Part of a small language model's weights: RMSNorm before each block, a variant of Adam for these matrices.
Each number is 50 + 10 x the weight over its row's rms, rounded and kept within 0 to 99. Layers, rows and columns count from 0. The size before them is the row's rms in percent of the matrix's.

# o: layer 3 attention output (transposed), 192x192, rms 0.0506, rows 78-95, columns 0-95
# v: layer 3 attention value, 192x192, rms 0.0602, rows 79-95, columns 0-95
# q: layer 3 attention query, 192x192, rms 0.0644, rows 96-114, columns 0-95
# k: layer 3 attention key, 192x192, rms 0.0651, rows 96-113, columns 0-95
o78 091:45 28 56 37 67 47 54 40 41 69 54 50 53 39 62 47 48 45 50 45 52 55 55 52 63 49 76 49 55 35 37 59 43 69 48 44 66 33 58 51 64 33 51 65 45 57 48 52 47 55 67 37 71 51 50 49 49 48 61 48 62 42 63 54 39 43 43 48 48 51 38 18 49 44 61 50 45 53 54 37 39 33 60 50 47 53 47 69 51 48 56 51 46 32 43 56
v79 086:50 49 41 38 57 39 50 54 61 54 49 44 51 45 40 56 57 57 32 46 32 53 48 47 64 45 40 46 62 42 57 61 55 59 43 64 60 44 48 45 58 44 38 68 62 67 56 39 59 58 56 50 33 53 77 39 28 66 57 33 43 40 48 60 36 51 38 30 47 26 53 47 65 46 45 53 49 67 56 45 51 61 57 55 38 44 31 46 56 61 57 53 40 39 38 40
o79 088:46 54 54 54 52 53 56 33 52 61 36 59 50 56 48 27 50 31 74 52 64 49 37 49 40 54 46 44 37 53 61 43 62 45 36 47 57 42 55 63 60 59 53 47 50 41 51 55 61 55 53 63 60 42 49 43 41 31 61 41 57 47 50 39 45 61 52 43 56 50 59 56 43 53 58 44 52 56 38 58 43 61 44 49 38 54 44 42 53 61 53 45 59 36 46 68
v80 106:60 81 45 43 45 41 35 55 50 39 56 67 49 67 51 46 49 57 67 55 60 53 54 58 61 56 46 55 37 45 40 67 46 48 61 49 69 48 68 41 70 42 59 68 60 36 65 51 37 54 59 61 67 49 41 47 44 46 48 47 37 22 35 59 56 44 34 69 54 57 65 54 58 61 47 43 62 52 64 67 43 45 33 61 41 32 52 61 45 50 43 37 48 64 29 55
o80 102:50 45 53 52 53 46 57 45 31 42 36 55 38 39 66 46 51 36 43 41 63 53 61 56 46 56 65 58 64 43 44 66 63 78 54 55 60 31 33 46 45 61 42 63 57 66 52 48 64 39 48 56 51 50 34 46 30 66 34 48 51 53 49 38 49 41 62 33 51 52 38 32 49 35 41 24 52 50 67 43 32 40 53 50 59 51 22 63 45 49 42 64 46 51 52 37
v81 084:48 46 36 52 42 57 54 58 35 59 49 57 52 43 49 42 44 58 62 63 41 49 66 57 40 51 52 57 45 58 43 48 40 46 46 45 52 53 67 55 29 74 37 30 49 49 52 35 50 50 38 58 59 48 41 40 46 51 66 58 55 65 70 56 46 61 61 41 61 57 35 37 40 46 65 53 40 42 48 38 51 45 58 37 65 66 60 50 51 41 38 57 22 69 61 33
o81 088:56 64 45 61 57 50 56 51 48 48 57 47 57 46 73 67 46 32 58 38 26 51 63 45 47 69 45 45 38 49 57 33 55 40 70 64 49 56 49 45 49 41 39 40 60 30 38 49 27 61 45 39 37 48 64 69 55 59 60 54 45 53 62 40 61 43 47 54 38 48 58 56 52 59 41 53 46 59 51 51 57 56 75 54 60 55 56 42 50 42 69 46 49 61 58 63
v82 097:60 52 56 53 67 50 34 56 58 42 62 34 47 49 37 53 56 58 55 37 53 58 38 58 60 63 49 46 48 39 59 56 48 54 56 71 62 42 40 39 67 35 45 55 57 60 58 46 63 46 55 69 55 47 45 42 46 53 39 40 42 25 42 52 43 34 52 54 45 37 58 61 65 63 55 46 44 50 72 72 56 64 57 53 43 38 51 55 72 52 38 23 55 53 38 54
o82 094:43 38 49 48 49 45 58 28 61 53 37 59 46 48 49 39 36 45 61 59 62 39 55 49 46 54 46 55 51 62 54 54 71 42 39 37 38 47 56 63 37 70 52 50 29 66 54 43 71 45 55 43 66 50 50 31 51 20 38 53 49 54 54 64 42 56 47 51 71 45 50 40 44 66 58 36 61 56 34 53 42 42 37 48 48 53 35 62 44 51 47 65 42 34 43 34
v83 094:56 64 34 50 53 45 49 53 34 61 66 59 52 58 39 32 60 64 60 38 59 61 60 62 48 50 53 48 51 54 36 51 43 41 38 29 55 55 50 53 58 41 57 57 50 42 61 53 49 37 51 39 57 65 56 35 33 52 45 46 46 25 40 62 52 54 44 55 53 57 39 38 49 65 44 43 47 65 44 44 43 36 38 69 44 53 55 55 62 35 43 37 50 43 53 28
o83 093:59 57 45 43 51 55 57 59 60 54 37 53 43 35 44 56 47 45 57 50 48 48 64 47 59 56 48 72 74 48 30 57 38 65 71 59 59 37 49 48 36 57 58 53 59 63 41 51 51 41 36 52 48 59 37 39 64 66 46 53 43 63 66 47 51 50 48 49 56 46 53 45 50 54 38 29 51 44 74 34 52 58 42 52 63 57 42 70 51 52 61 50 35 41 48 27
v84 099:51 42 37 59 43 52 44 48 38 46 59 55 37 48 40 44 68 49 47 39 66 52 51 34 50 43 39 59 62 58 36 33 45 37 50 56 39 58 40 58 45 30 71 49 41 48 25 45 47 48 46 47 38 65 45 37 54 41 47 38 67 50 60 50 52 45 49 42 40 48 43 48 55 69 37 58 35 48 58 41 54 50 39 45 43 53 57 50 68 46 40 44 54 54 52 33
o84 100:65 72 38 48 51 39 59 61 63 61 54 42 48 52 41 57 50 56 57 54 40 50 57 63 49 56 47 51 67 44 55 52 25 37 54 61 47 60 48 42 29 46 38 29 50 60 50 56 34 54 37 38 55 53 58 45 57 60 48 60 43 77 62 73 46 47 55 44 58 32 42 38 53 63 49 62 61 40 65 67 56 61 40 60 59 50 69 58 57 50 44 58 53 45 46 32
v85 087:73 47 42 57 55 58 64 69 49 64 65 58 52 48 46 41 60 58 54 47 43 48 44 58 49 46 68 50 45 66 54 40 46 44 35 39 42 48 60 40 40 55 41 48 39 62 54 54 73 44 46 52 54 54 60 36 46 36 57 47 45 47 34 71 60 39 47 53 49 41 40 33 44 43 34 45 33 38 34 55 48 49 57 46 50 14 51 52 58 49 56 56 49 42 66 29
o85 086:30 58 36 45 44 41 55 69 60 65 55 55 60 56 41 57 42 68 59 48 53 64 55 41 47 61 39 52 61 61 42 54 42 39 69 65 65 67 60 53 48 55 59 45 45 49 29 57 49 41 30 27 44 58 38 39 68 55 56 44 42 56 64 51 50 56 40 51 49 42 43 65 42 62 30 47 59 49 54 42 54 49 47 51 71 69 56 46 36 57 54 51 41 46 55 36
v86 102:36 47 50 53 66 61 27 30 48 36 49 73 47 64 37 58 47 50 70 74 50 40 48 65 35 57 54 30 49 39 41 62 53 54 55 48 63 55 56 51 50 49 64 65 50 41 56 54 69 41 57 35 45 65 70 47 49 63 55 40 53 36 47 50 56 32 47 50 64 50 52 57 60 49 65 55 49 55 49 52 50 61 41 64 52 43 45 45 48 40 42 28 68 41 64 58
o86 091:55 50 53 64 57 54 39 66 47 67 52 55 56 54 56 41 49 34 50 52 68 66 61 47 54 37 49 64 55 47 62 58 46 72 56 32 50 42 50 48 63 58 58 74 55 70 47 48 51 37 58 61 64 71 27 47 61 41 57 61 55 47 43 52 56 36 60 42 58 60 34 34 54 36 53 33 38 58 57 26 48 33 55 50 67 57 41 61 51 61 66 49 53 47 45 49
v87 096:52 57 76 56 65 65 60 60 57 37 49 52 40 29 57 51 58 48 58 57 43 43 44 62 57 59 54 47 56 63 38 62 42 64 42 56 53 59 65 48 46 68 52 42 69 62 71 41 60 43 51 61 67 25 51 49 34 52 53 45 54 62 61 38 71 51 47 57 43 48 47 61 59 59 59 57 46 40 49 68 46 62 53 47 49 46 48 58 59 38 47 49 48 59 26 56
o87 092:34 41 48 62 41 43 41 44 54 56 52 43 67 71 66 52 33 47 56 27 66 59 64 48 43 55 40 47 36 34 71 41 75 51 52 55 50 51 39 55 56 54 31 48 59 25 50 40 51 40 58 51 47 56 46 64 56 44 61 62 50 28 40 45 55 53 64 53 52 57 47 47 40 56 52 45 56 68 43 45 47 39 55 57 64 56 50 50 45 61 63 55 42 50 50 56
v88 085:60 64 39 41 53 36 28 66 39 44 49 40 47 44 49 28 40 51 46 54 42 31 49 54 48 57 60 39 41 61 46 63 41 58 53 45 55 51 72 46 59 40 50 58 58 36 51 53 32 54 58 52 58 61 31 52 62 36 48 33 46 41 32 61 57 66 50 54 53 66 31 56 52 67 43 55 46 52 63 55 46 42 43 54 39 27 51 59 59 51 43 49 42 54 45 52
o88 079:41 50 57 41 47 52 65 43 57 58 40 60 61 45 64 54 37 62 53 46 49 58 64 44 52 57 51 62 58 52 38 44 56 68 70 63 56 45 54 45 36 59 38 38 52 66 58 49 58 49 49 52 47 57 49 59 42 65 66 50 37 48 54 41 50 42 47 41 41 46 46 43 50 54 34 29 48 49 55 55 48 45 52 51 74 62 31 63 45 50 46 69 32 51 47 47
v89 084:49 42 50 61 54 32 53 45 56 58 60 45 54 66 63 52 54 49 59 61 27 53 48 41 47 55 36 43 40 40 60 55 59 54 45 60 44 26 45 57 70 50 51 64 45 60 56 58 58 66 51 59 35 47 54 58 53 48 53 46 44 54 37 64 51 52 44 48 35 46 60 47 41 62 48 34 61 59 43 60 49 61 70 53 53 56 59 50 46 51 47 37 70 45 73 54
o89 084:43 48 52 44 35 58 35 60 55 48 39 60 42 60 28 42 43 49 49 60 73 61 35 53 47 36 44 41 68 60 49 50 66 44 39 46 57 44 46 60 64 50 73 68 56 48 41 54 61 57 39 48 48 57 64 43 36 51 51 39 64 52 37 41 39 52 43 48 59 60 38 62 52 52 44 65 50 48 50 55 40 47 27 59 33 60 53 44 55 61 45 48 64 43 36 34
v90 090:55 53 40 49 51 53 42 68 52 41 38 54 43 63 49 34 43 40 43 51 49 48 37 45 53 53 58 38 57 45 53 51 36 50 49 65 59 37 64 57 72 53 46 57 48 54 51 54 58 40 60 74 52 46 53 25 37 52 48 40 40 45 57 51 77 47 27 72 50 44 60 54 46 58 58 52 58 68 55 57 68 45 49 59 28 21 38 65 64 41 51 42 48 39 22 39
o90 092:34 40 44 49 45 58 59 34 52 59 51 50 53 53 55 51 54 51 47 55 68 60 58 52 36 62 59 42 44 51 56 42 57 60 54 53 65 53 29 49 59 60 43 49 58 60 51 48 47 37 51 55 57 44 44 55 42 67 43 46 53 37 45 39 34 42 69 54 60 34 43 36 52 62 40 48 61 52 48 45 39 45 53 65 53 57 53 41 45 54 71 72 43 23 44 41
v91 093:70 38 46 49 43 64 53 39 56 51 54 42 46 32 63 34 52 42 59 40 45 65 57 37 55 47 46 42 56 54 61 29 58 57 46 51 43 60 34 40 37 52 48 61 46 56 28 38 52 53 57 55 46 42 49 51 45 47 54 65 44 74 76 41 33 62 70 41 53 56 64 42 34 63 56 51 62 41 58 40 54 55 64 64 59 69 44 54 38 44 43 41 55 37 68 47
o91 094:62 65 54 60 50 42 35 35 50 60 45 45 54 49 54 53 58 46 49 60 53 27 49 72 47 41 45 42 44 43 56 46 45 36 26 52 34 44 44 59 59 47 52 62 49 39 52 33 36 62 45 47 38 50 68 56 35 51 51 51 52 40 53 65 59 35 55 50 52 47 67 57 57 42 56 71 53 51 44 52 37 70 45 50 39 42 59 38 56 46 48 50 56 44 52 50
v92 083:51 41 34 69 44 38 64 34 29 61 53 53 38 42 57 55 44 40 43 51 61 54 63 60 61 47 61 44 57 42 65 38 63 65 60 52 48 44 46 53 31 43 38 42 41 38 44 46 54 40 47 56 61 43 35 61 47 47 52 70 62 35 60 56 53 50 61 38 37 70 56 49 56 64 53 51 54 53 42 37 58 54 54 46 68 49 77 50 60 47 55 67 54 65 67 52
o92 081:42 69 59 55 44 47 44 53 70 27 52 53 45 45 55 49 42 54 60 45 30 32 57 40 42 51 36 40 46 60 60 54 52 36 55 27 49 45 45 51 50 47 52 36 53 38 45 43 37 50 41 51 45 53 65 40 48 53 31 68 49 61 49 60 50 39 52 59 54 38 53 67 54 50 54 48 46 51 58 46 46 56 52 34 37 46 49 40 51 49 53 50 34 66 47 43
v93 092:53 65 60 55 68 55 22 48 51 34 48 38 49 69 48 34 53 39 58 60 36 44 53 53 61 49 47 51 45 40 55 60 48 37 56 54 39 63 64 50 59 68 47 62 53 47 42 65 43 65 56 44 64 50 40 54 45 50 44 50 35 52 43 38 42 62 66 77 55 43 55 69 54 39 35 40 62 65 39 69 53 40 35 57 41 39 47 55 30 42 34 48 65 60 50 59
o93 091:43 27 48 32 42 40 60 43 46 47 43 55 52 43 41 48 48 47 34 41 49 42 56 56 56 37 64 50 45 46 42 51 57 63 43 45 48 42 45 48 46 32 45 61 40 72 53 37 64 42 57 54 50 34 41 59 46 43 72 58 57 38 57 55 48 26 40 44 29 62 45 36 43 35 47 46 44 39 58 53 29 41 47 52 44 54 42 54 42 61 44 63 52 37 38 58
v94 092:69 54 45 41 59 43 43 46 59 44 47 53 44 67 52 45 51 33 43 57 44 50 49 49 36 54 45 49 38 53 62 54 67 49 61 56 76 52 40 35 44 40 41 58 59 53 47 52 61 59 60 48 59 71 65 72 63 62 55 34 33 49 62 44 51 59 63 60 50 63 74 46 57 60 47 53 53 52 35 57 62 68 55 58 47 49 29 46 43 50 50 41 67 49 77 64
o94 092:49 34 54 53 48 66 44 46 64 65 38 46 50 62 40 33 45 57 55 76 61 48 31 57 60 39 47 44 56 51 46 62 59 64 39 50 39 51 61 58 53 58 61 60 36 69 59 55 63 52 54 47 56 56 45 45 30 16 54 51 58 53 40 61 44 51 36 41 53 50 40 53 42 42 52 58 32 43 44 48 38 43 42 56 51 57 57 65 57 57 48 58 67 43 54 56
v95 096:39 47 70 38 41 56 39 59 58 55 54 49 39 38 60 44 67 46 65 55 35 45 62 57 49 49 59 41 40 46 30 56 45 41 53 44 51 49 58 51 53 66 50 44 33 53 61 45 53 47 40 63 64 37 47 40 30 52 38 42 45 44 37 53 47 64 27 36 37 49 27 42 61 43 69 51 53 70 46 47 49 58 58 46 36 30 53 61 41 52 52 58 36 69 48 56
o95 094:36 42 57 51 34 48 64 43 43 57 41 48 68 42 67 53 42 47 54 26 44 43 53 49 46 51 60 38 30 50 47 53 70 50 40 44 49 38 49 64 48 40 29 47 47 37 40 44 46 56 52 57 39 45 60 47 58 61 47 52 61 44 60 30 43 60 51 61 33 51 47 53 44 73 47 52 54 52 60 57 47 37 55 54 43 55 34 35 49 51 35 56 42 51 44 56
q96 106:43 47 30 52 59 62 34 35 48 54 51 59 61 38 54 60 45 64 46 31 66 45 36 52 45 29 71 40 48 38 60 36 61 65 47 39 60 50 50 42 51 46 47 49 75 51 58 55 48 48 49 44 51 39 43 45 49 65 47 49 36 45 37 47 57 53 53 68 71 51 39 53 50 48 75 48 63 63 45 44 37 51 54 49 53 39 42 63 28 32 41 49 41 44 53 57
k96 093:52 68 57 46 61 69 38 50 58 23 51 65 53 55 37 36 66 42 46 50 62 49 55 62 46 20 42 57 41 76 56 56 55 35 37 51 52 48 38 59 53 54 46 53 44 33 54 55 47 55 47 54 53 54 55 42 44 53 46 38 46 67 59 49 17 46 38 71 66 54 38 52 57 54 58 56 48 41 44 75 56 56 43 31 65 43 42 47 56 43 34 63 49 48 43 45
q97 087:57 30 56 42 48 53 31 38 63 52 33 46 36 57 44 36 57 65 51 49 57 64 50 54 51 48 54 58 53 59 50 36 39 40 56 55 53 44 58 58 51 59 45 41 54 54 53 57 47 54 55 62 56 46 48 30 42 44 47 49 40 46 73 50 34 46 53 72 38 51 48 60 42 46 27 67 51 50 38 42 39 51 52 39 47 57 44 42 59 59 53 47 56 44 65 67
k97 109:41 49 42 61 48 77 52 75 65 51 50 50 55 41 63 43 49 30 36 50 39 35 57 52 37 56 31 39 66 56 60 64 53 54 40 54 48 54 54 45 39 56 50 68 36 53 43 35 51 69 60 42 58 42 46 54 41 41 35 44 55 56 59 49 57 56 51 47 51 30 51 45 75 35 63 52 48 44 39 48 54 56 43 54 47 55 44 51 51 53 63 51 69 53 48 45
q98 088:43 54 54 47 47 57 51 65 35 58 62 62 59 65 54 57 43 34 66 55 45 48 53 57 47 59 44 42 39 70 60 48 40 52 41 46 38 72 61 47 35 49 51 53 45 38 55 52 37 54 54 53 39 41 45 47 56 47 50 57 57 63 52 68 63 53 42 26 64 51 51 68 59 63 67 40 63 48 37 85 34 58 24 65 46 51 22 53 60 46 44 54 51 65 35 32
k98 099:56 43 44 38 54 54 40 56 55 62 51 46 65 52 28 58 55 67 53 59 66 33 64 64 33 39 49 34 41 69 64 55 59 37 55 50 58 35 47 65 52 45 57 50 43 50 53 47 53 33 54 62 64 57 48 53 56 46 58 49 54 58 66 43 30 56 52 58 61 48 63 58 42 61 37 63 60 42 47 44 70 64 56 56 53 40 53 55 49 39 43 47 34 37 45 26
q99 103:50 60 38 38 34 47 48 45 61 41 51 59 52 49 51 46 58 51 35 60 54 59 44 59 60 45 47 53 68 51 58 36 54 50 53 40 61 40 65 53 45 57 42 44 49 38 66 48 34 55 34 62 51 39 59 52 56 49 64 42 57 52 63 45 35 49 60 59 36 43 54 43 33 35 57 64 35 44 61 38 49 55 59 35 57 36 35 48 45 48 63 45 44 40 53 64
k99 081:42 37 51 26 58 49 49 59 56 62 33 31 56 60 60 60 60 60 47 49 37 58 58 36 35 52 53 51 36 49 56 50 36 59 58 54 53 45 46 56 44 55 56 65 45 76 45 52 34 50 53 39 53 44 67 64 36 52 45 48 55 42 50 54 71 40 39 49 39 49 61 50 48 51 51 52 52 42 49 50 32 42 49 54 56 71 67 49 68 32 51 39 49 63 40 65
q100 095:47 49 41 37 62 52 57 44 56 49 45 44 49 41 57 55 47 49 51 60 57 60 39 46 62 46 63 50 38 35 69 50 62 39 63 38 52 41 43 49 63 55 47 47 53 53 37 50 46 41 30 41 34 46 49 61 54 43 47 45 56 54 37 59 47 42 51 43 53 39 41 42 34 56 44 48 52 63 48 42 54 65 78 34 46 49 59 56 21 36 62 40 50 37 59 62
k100 105:49 45 60 60 50 61 60 46 43 32 53 59 40 35 44 55 42 40 40 43 62 46 34 43 44 55 39 65 44 44 60 36 52 46 50 38 52 42 47 55 34 70 52 43 50 30 45 51 43 65 62 44 38 51 50 44 38 50 45 47 32 47 50 42 42 40 66 61 56 61 41 36 47 43 53 36 38 58 44 63 38 45 61 46 36 57 31 44 42 66 44 36 60 62 70 42
q101 096:46 58 56 65 49 63 45 53 50 67 44 39 53 57 54 28 49 56 40 56 51 48 57 41 31 64 49 50 32 56 51 45 38 45 48 43 44 61 52 55 65 40 42 57 53 64 39 49 68 43 62 55 74 57 39 47 42 53 35 46 37 44 40 43 42 61 52 58 68 46 49 60 70 66 53 41 49 50 32 51 55 45 49 54 43 66 75 42 68 54 37 48 63 55 51 49
k101 093:47 45 53 52 31 49 57 41 39 38 63 52 49 51 19 43 49 64 74 61 58 57 47 50 65 41 56 44 42 55 53 33 46 36 63 49 59 40 57 48 40 41 56 36 42 48 49 54 65 51 52 68 60 62 63 49 61 33 53 55 65 56 53 57 42 51 30 44 45 49 71 46 39 58 30 53 40 50 55 49 50 50 68 59 54 41 47 53 30 46 58 68 43 43 47 66
q102 096:38 43 69 62 40 48 49 50 47 61 37 39 58 45 47 27 55 51 47 62 45 58 52 45 42 61 53 61 44 58 57 51 39 39 31 45 54 63 55 63 36 46 53 57 41 52 50 50 57 53 61 53 60 69 63 54 44 53 36 49 52 54 58 53 47 67 50 56 57 52 70 54 71 42 44 44 49 31 38 51 56 50 37 69 49 62 52 29 59 60 44 52 66 55 49 42
k102 106:56 50 43 39 47 52 56 58 48 62 60 32 62 59 73 46 47 55 51 59 49 46 65 60 54 61 54 40 50 47 33 47 55 62 51 70 40 57 51 59 66 40 42 75 57 58 34 51 54 44 35 49 51 42 57 56 46 46 59 58 69 49 54 52 56 62 48 53 35 23 46 62 51 53 47 65 53 38 63 32 52 57 43 46 51 33 62 59 59 44 56 71 47 52 43 45
q103 092:52 48 33 42 48 48 51 39 59 30 53 51 48 52 52 61 44 52 60 34 50 57 45 60 51 46 50 43 79 59 25 36 73 68 57 50 60 41 44 50 33 49 42 43 64 39 61 48 43 44 50 47 42 36 63 40 59 52 73 41 62 59 69 50 45 47 45 46 38 62 51 49 36 44 35 53 49 54 51 61 45 54 48 49 50 41 47 58 40 52 47 61 29 38 43 53
k103 087:42 53 37 54 63 51 53 50 49 44 62 52 47 56 69 49 45 30 24 41 68 50 37 59 43 64 37 51 63 37 42 42 55 49 39 51 43 52 41 64 70 65 79 64 52 43 32 47 35 44 51 53 50 39 43 47 33 41 42 48 38 47 54 43 55 56 46 65 50 47 38 44 69 37 64 44 60 61 57 57 40 50 61 52 52 47 45 44 56 52 62 35 53 41 46 48
q104 073:48 41 60 61 45 49 71 31 34 54 54 35 60 34 38 58 64 66 34 48 50 58 51 57 40 53 46 50 63 69 35 58 40 44 31 54 49 44 53 45 47 54 58 54 47 44 46 47 61 44 62 44 43 51 57 58 40 59 57 43 43 48 71 52 59 64 51 39 41 52 52 57 62 39 51 39 45 40 48 53 60 52 34 78 49 50 42 45 45 56 41 57 39 65 39 51
k104 081:64 46 42 54 52 58 38 49 60 66 56 37 45 51 70 37 49 38 42 44 55 43 55 59 59 72 42 41 59 35 48 60 47 61 45 54 48 50 56 57 63 46 51 70 61 41 31 55 34 37 46 51 42 51 41 58 36 43 66 48 64 37 56 61 56 62 52 44 44 30 39 51 75 58 58 55 64 39 48 36 56 53 50 47 43 47 53 50 54 38 67 52 51 39 45 52
q105 103:46 51 24 33 37 49 50 44 51 34 64 63 42 52 47 76 40 45 54 43 50 62 46 64 65 41 57 33 72 45 43 50 72 64 55 55 52 30 45 38 39 63 58 43 54 39 50 56 43 41 49 40 43 40 68 49 49 44 63 42 54 52 39 56 52 46 62 37 45 66 31 46 31 52 45 57 54 48 55 51 42 57 70 31 54 35 40 65 36 43 58 50 27 42 50 54
k105 102:46 50 55 61 45 38 40 42 43 33 48 59 40 35 41 59 50 47 47 53 43 49 40 49 39 52 47 51 44 47 60 49 36 33 61 52 50 25 51 41 46 59 62 22 49 37 55 51 37 60 53 60 43 54 44 46 53 46 45 41 42 58 45 50 37 50 49 48 60 73 44 33 45 42 56 29 46 51 50 75 36 34 53 54 41 57 26 50 51 62 44 30 50 56 70 52
q106 085:65 55 57 44 54 55 52 66 42 56 46 52 56 66 50 36 61 48 28 71 43 33 52 37 46 55 45 67 15 69 64 58 43 46 56 56 48 51 58 45 64 48 50 51 57 67 41 51 66 55 45 77 42 41 34 56 58 34 39 66 42 48 44 62 54 40 48 54 65 41 58 47 66 58 53 43 69 45 32 53 71 53 53 40 28 48 58 60 63 34 45 49 48 56 37 51
k106 100:63 51 60 46 47 49 49 45 43 66 35 50 70 76 30 38 61 71 42 62 46 55 43 57 53 35 65 51 54 49 46 52 53 49 51 68 55 51 64 53 35 35 40 48 46 50 67 63 54 33 42 59 63 60 49 38 66 40 56 58 56 55 73 55 51 48 61 40 36 52 59 41 44 52 48 63 54 51 45 33 64 44 49 67 51 50 58 39 45 37 65 63 43 58 60 21
q107 109:53 43 74 56 63 45 55 56 44 64 49 49 65 47 54 38 62 57 37 61 48 42 55 35 44 59 43 58 37 49 56 56 36 49 49 59 53 69 58 55 50 46 51 58 49 57 43 39 49 52 69 48 55 61 39 53 50 47 24 59 42 62 48 62 59 49 41 67 55 29 48 58 72 50 68 41 58 35 38 49 47 38 33 64 51 49 52 45 69 67 39 50 66 59 49 39
k107 091:48 60 46 41 51 69 45 58 56 65 56 36 62 66 55 36 52 47 45 55 37 43 57 54 55 51 44 31 47 47 42 57 43 57 47 44 52 51 52 45 50 53 36 69 38 48 40 46 51 42 38 39 49 61 44 59 41 59 57 62 42 52 72 59 66 55 62 43 39 20 48 50 63 50 58 74 56 41 50 33 56 45 48 52 48 48 66 57 55 33 51 58 55 47 39 54
q108 091:63 58 37 28 47 56 41 55 52 34 51 61 36 45 50 50 45 46 48 37 57 60 48 60 61 50 68 39 64 56 52 61 70 51 72 45 39 34 53 45 58 58 55 60 62 39 48 51 50 47 34 66 30 46 50 48 56 49 69 38 54 34 50 52 40 43 55 42 57 52 38 65 40 64 37 50 46 45 67 56 53 65 64 28 47 41 39 60 50 39 54 42 36 55 41 62
k108 079:55 52 53 53 49 47 48 38 43 41 39 64 46 35 37 52 46 46 69 44 56 61 45 59 55 40 53 62 63 49 52 47 60 36 63 49 51 52 54 45 43 43 47 35 64 49 69 53 53 61 51 46 47 48 54 41 58 55 55 55 53 56 38 52 45 56 58 53 45 65 50 52 37 64 31 38 62 62 39 71 49 60 47 50 53 60 32 35 41 49 50 50 53 49 61 43
q109 094:50 39 69 60 59 51 52 58 59 69 31 45 56 56 53 31 56 48 41 77 34 38 57 38 49 58 33 56 37 45 68 50 41 42 47 54 54 61 64 41 54 52 47 48 59 68 54 52 44 53 64 55 47 56 34 48 45 55 33 55 52 60 51 44 56 46 30 65 50 33 56 53 67 35 37 50 58 54 37 47 67 30 38 51 48 48 35 42 66 55 38 56 70 64 64 49
k109 106:66 55 47 39 42 56 50 44 68 57 59 36 57 56 52 54 37 62 49 61 65 50 49 44 60 61 42 51 52 39 49 48 64 65 58 59 43 55 44 40 76 55 44 76 51 59 28 54 51 39 39 51 58 58 59 50 55 58 66 46 55 43 57 60 59 60 47 51 55 34 38 60 57 53 50 66 58 49 44 39 59 56 48 54 54 47 50 58 39 47 61 51 59 42 41 73
q110 078:34 52 41 57 33 49 46 47 45 35 47 52 46 49 45 52 54 60 51 39 50 64 49 43 38 37 43 51 66 44 27 50 41 62 24 57 59 50 46 64 45 41 50 42 50 45 59 48 39 41 59 45 52 57 54 39 36 57 61 41 65 58 47 50 52 62 79 28 54 77 33 45 44 37 66 39 40 61 51 66 32 58 55 53 54 56 69 55 15 58 32 46 34 35 51 53
k110 112:51 48 46 51 60 50 51 48 34 44 42 74 55 52 43 32 69 34 44 54 54 66 44 52 42 47 56 56 65 59 59 55 42 55 35 54 51 65 60 64 40 41 60 54 54 32 79 48 48 43 47 62 50 36 51 48 58 51 51 52 57 60 55 46 55 41 57 61 38 49 59 48 47 58 41 49 42 47 64 63 44 54 43 55 52 39 51 45 71 52 64 44 36 59 40 36
q111 115:62 54 38 50 44 42 43 31 41 42 57 59 52 42 54 63 57 49 41 43 55 51 52 64 72 49 61 52 59 55 41 54 71 57 56 55 62 36 38 43 64 41 49 47 78 43 56 57 55 45 41 49 50 48 56 55 52 58 73 37 57 35 46 57 36 54 67 50 51 71 46 43 34 56 45 48 52 46 42 55 51 58 55 36 51 46 57 66 31 50 60 38 23 37 51 54
k111 097:41 57 55 61 48 46 56 42 46 33 41 54 41 39 50 72 64 47 61 25 42 66 40 50 40 44 35 58 61 55 56 57 53 40 55 53 54 40 42 53 26 58 42 33 37 44 59 44 59 67 50 41 38 61 37 57 49 46 36 57 52 47 50 43 60 52 48 38 35 64 53 35 44 48 49 36 37 48 55 60 32 37 55 54 53 51 39 42 45 72 54 41 66 53 66 57
q112 099:65 49 49 32 40 54 51 40 46 47 61 50 64 43 34 61 59 42 50 67 40 44 46 58 45 55 47 55 46 45 58 48 34 47 53 63 43 51 23 34 54 35 55 57 30 36 47 49 50 31 48 68 39 39 64 61 59 35 43 58 37 50 72 46 54 55 48 40 62 26 41 48 58 69 37 43 55 31 41 55 45 69 58 69 43 55 49 54 62 44 44 55 43 39 46 54
k112 098:45 35 62 44 25 54 38 44 67 56 50 46 44 54 44 60 38 58 52 60 49 30 50 58 66 58 38 63 33 39 40 41 49 50 61 49 45 24 59 46 54 61 31 55 48 55 37 68 47 56 51 55 27 40 35 52 42 51 58 70 59 54 38 60 41 64 45 61 47 63 47 53 50 55 37 52 50 59 39 63 64 52 42 33 42 55 47 77 44 56 44 54 55 44 48 58
q113 105:28 70 49 29 46 57 46 51 50 34 60 48 51 41 42 52 47 51 56 56 51 61 43 59 37 37 37 28 73 54 52 31 69 55 59 53 67 47 44 42 36 67 49 38 44 36 55 57 55 31 51 32 47 34 68 44 34 43 52 55 43 51 57 37 47 60 51 34 50 51 43 52 40 47 43 44 46 43 57 39 31 58 69 49 73 48 59 44 37 52 56 63 36 34 56 49
k113 104:51 37 48 59 49 42 47 54 54 42 52 48 44 38 49 47 52 41 61 34 48 55 50 48 48 41 60 52 48 66 41 51 45 61 47 63 64 39 42 50 46 60 45 47 57 40 57 50 41 64 61 47 41 58 61 44 53 44 42 52 53 56 43 47 43 54 57 44 49 40 56 36 44 42 71 34 30 64 46 58 49 45 67 53 53 44 42 39 43 75 54 47 47 67 56 31
q114 100:52 58 47 39 50 61 47 39 62 37 42 54 33 39 62 46 52 32 53 24 62 51 56 57 45 48 63 40 61 43 49 47 71 57 64 48 44 45 52 62 58 60 51 58 64 55 60 55 46 49 38 39 46 49 64 51 60 48 64 35 63 51 41 32 31 47 56 47 56 51 49 41 50 34 41 47 54 53 75 25 44 65 54 51 58 44 59 43 40 69 73 42 46 53 53 57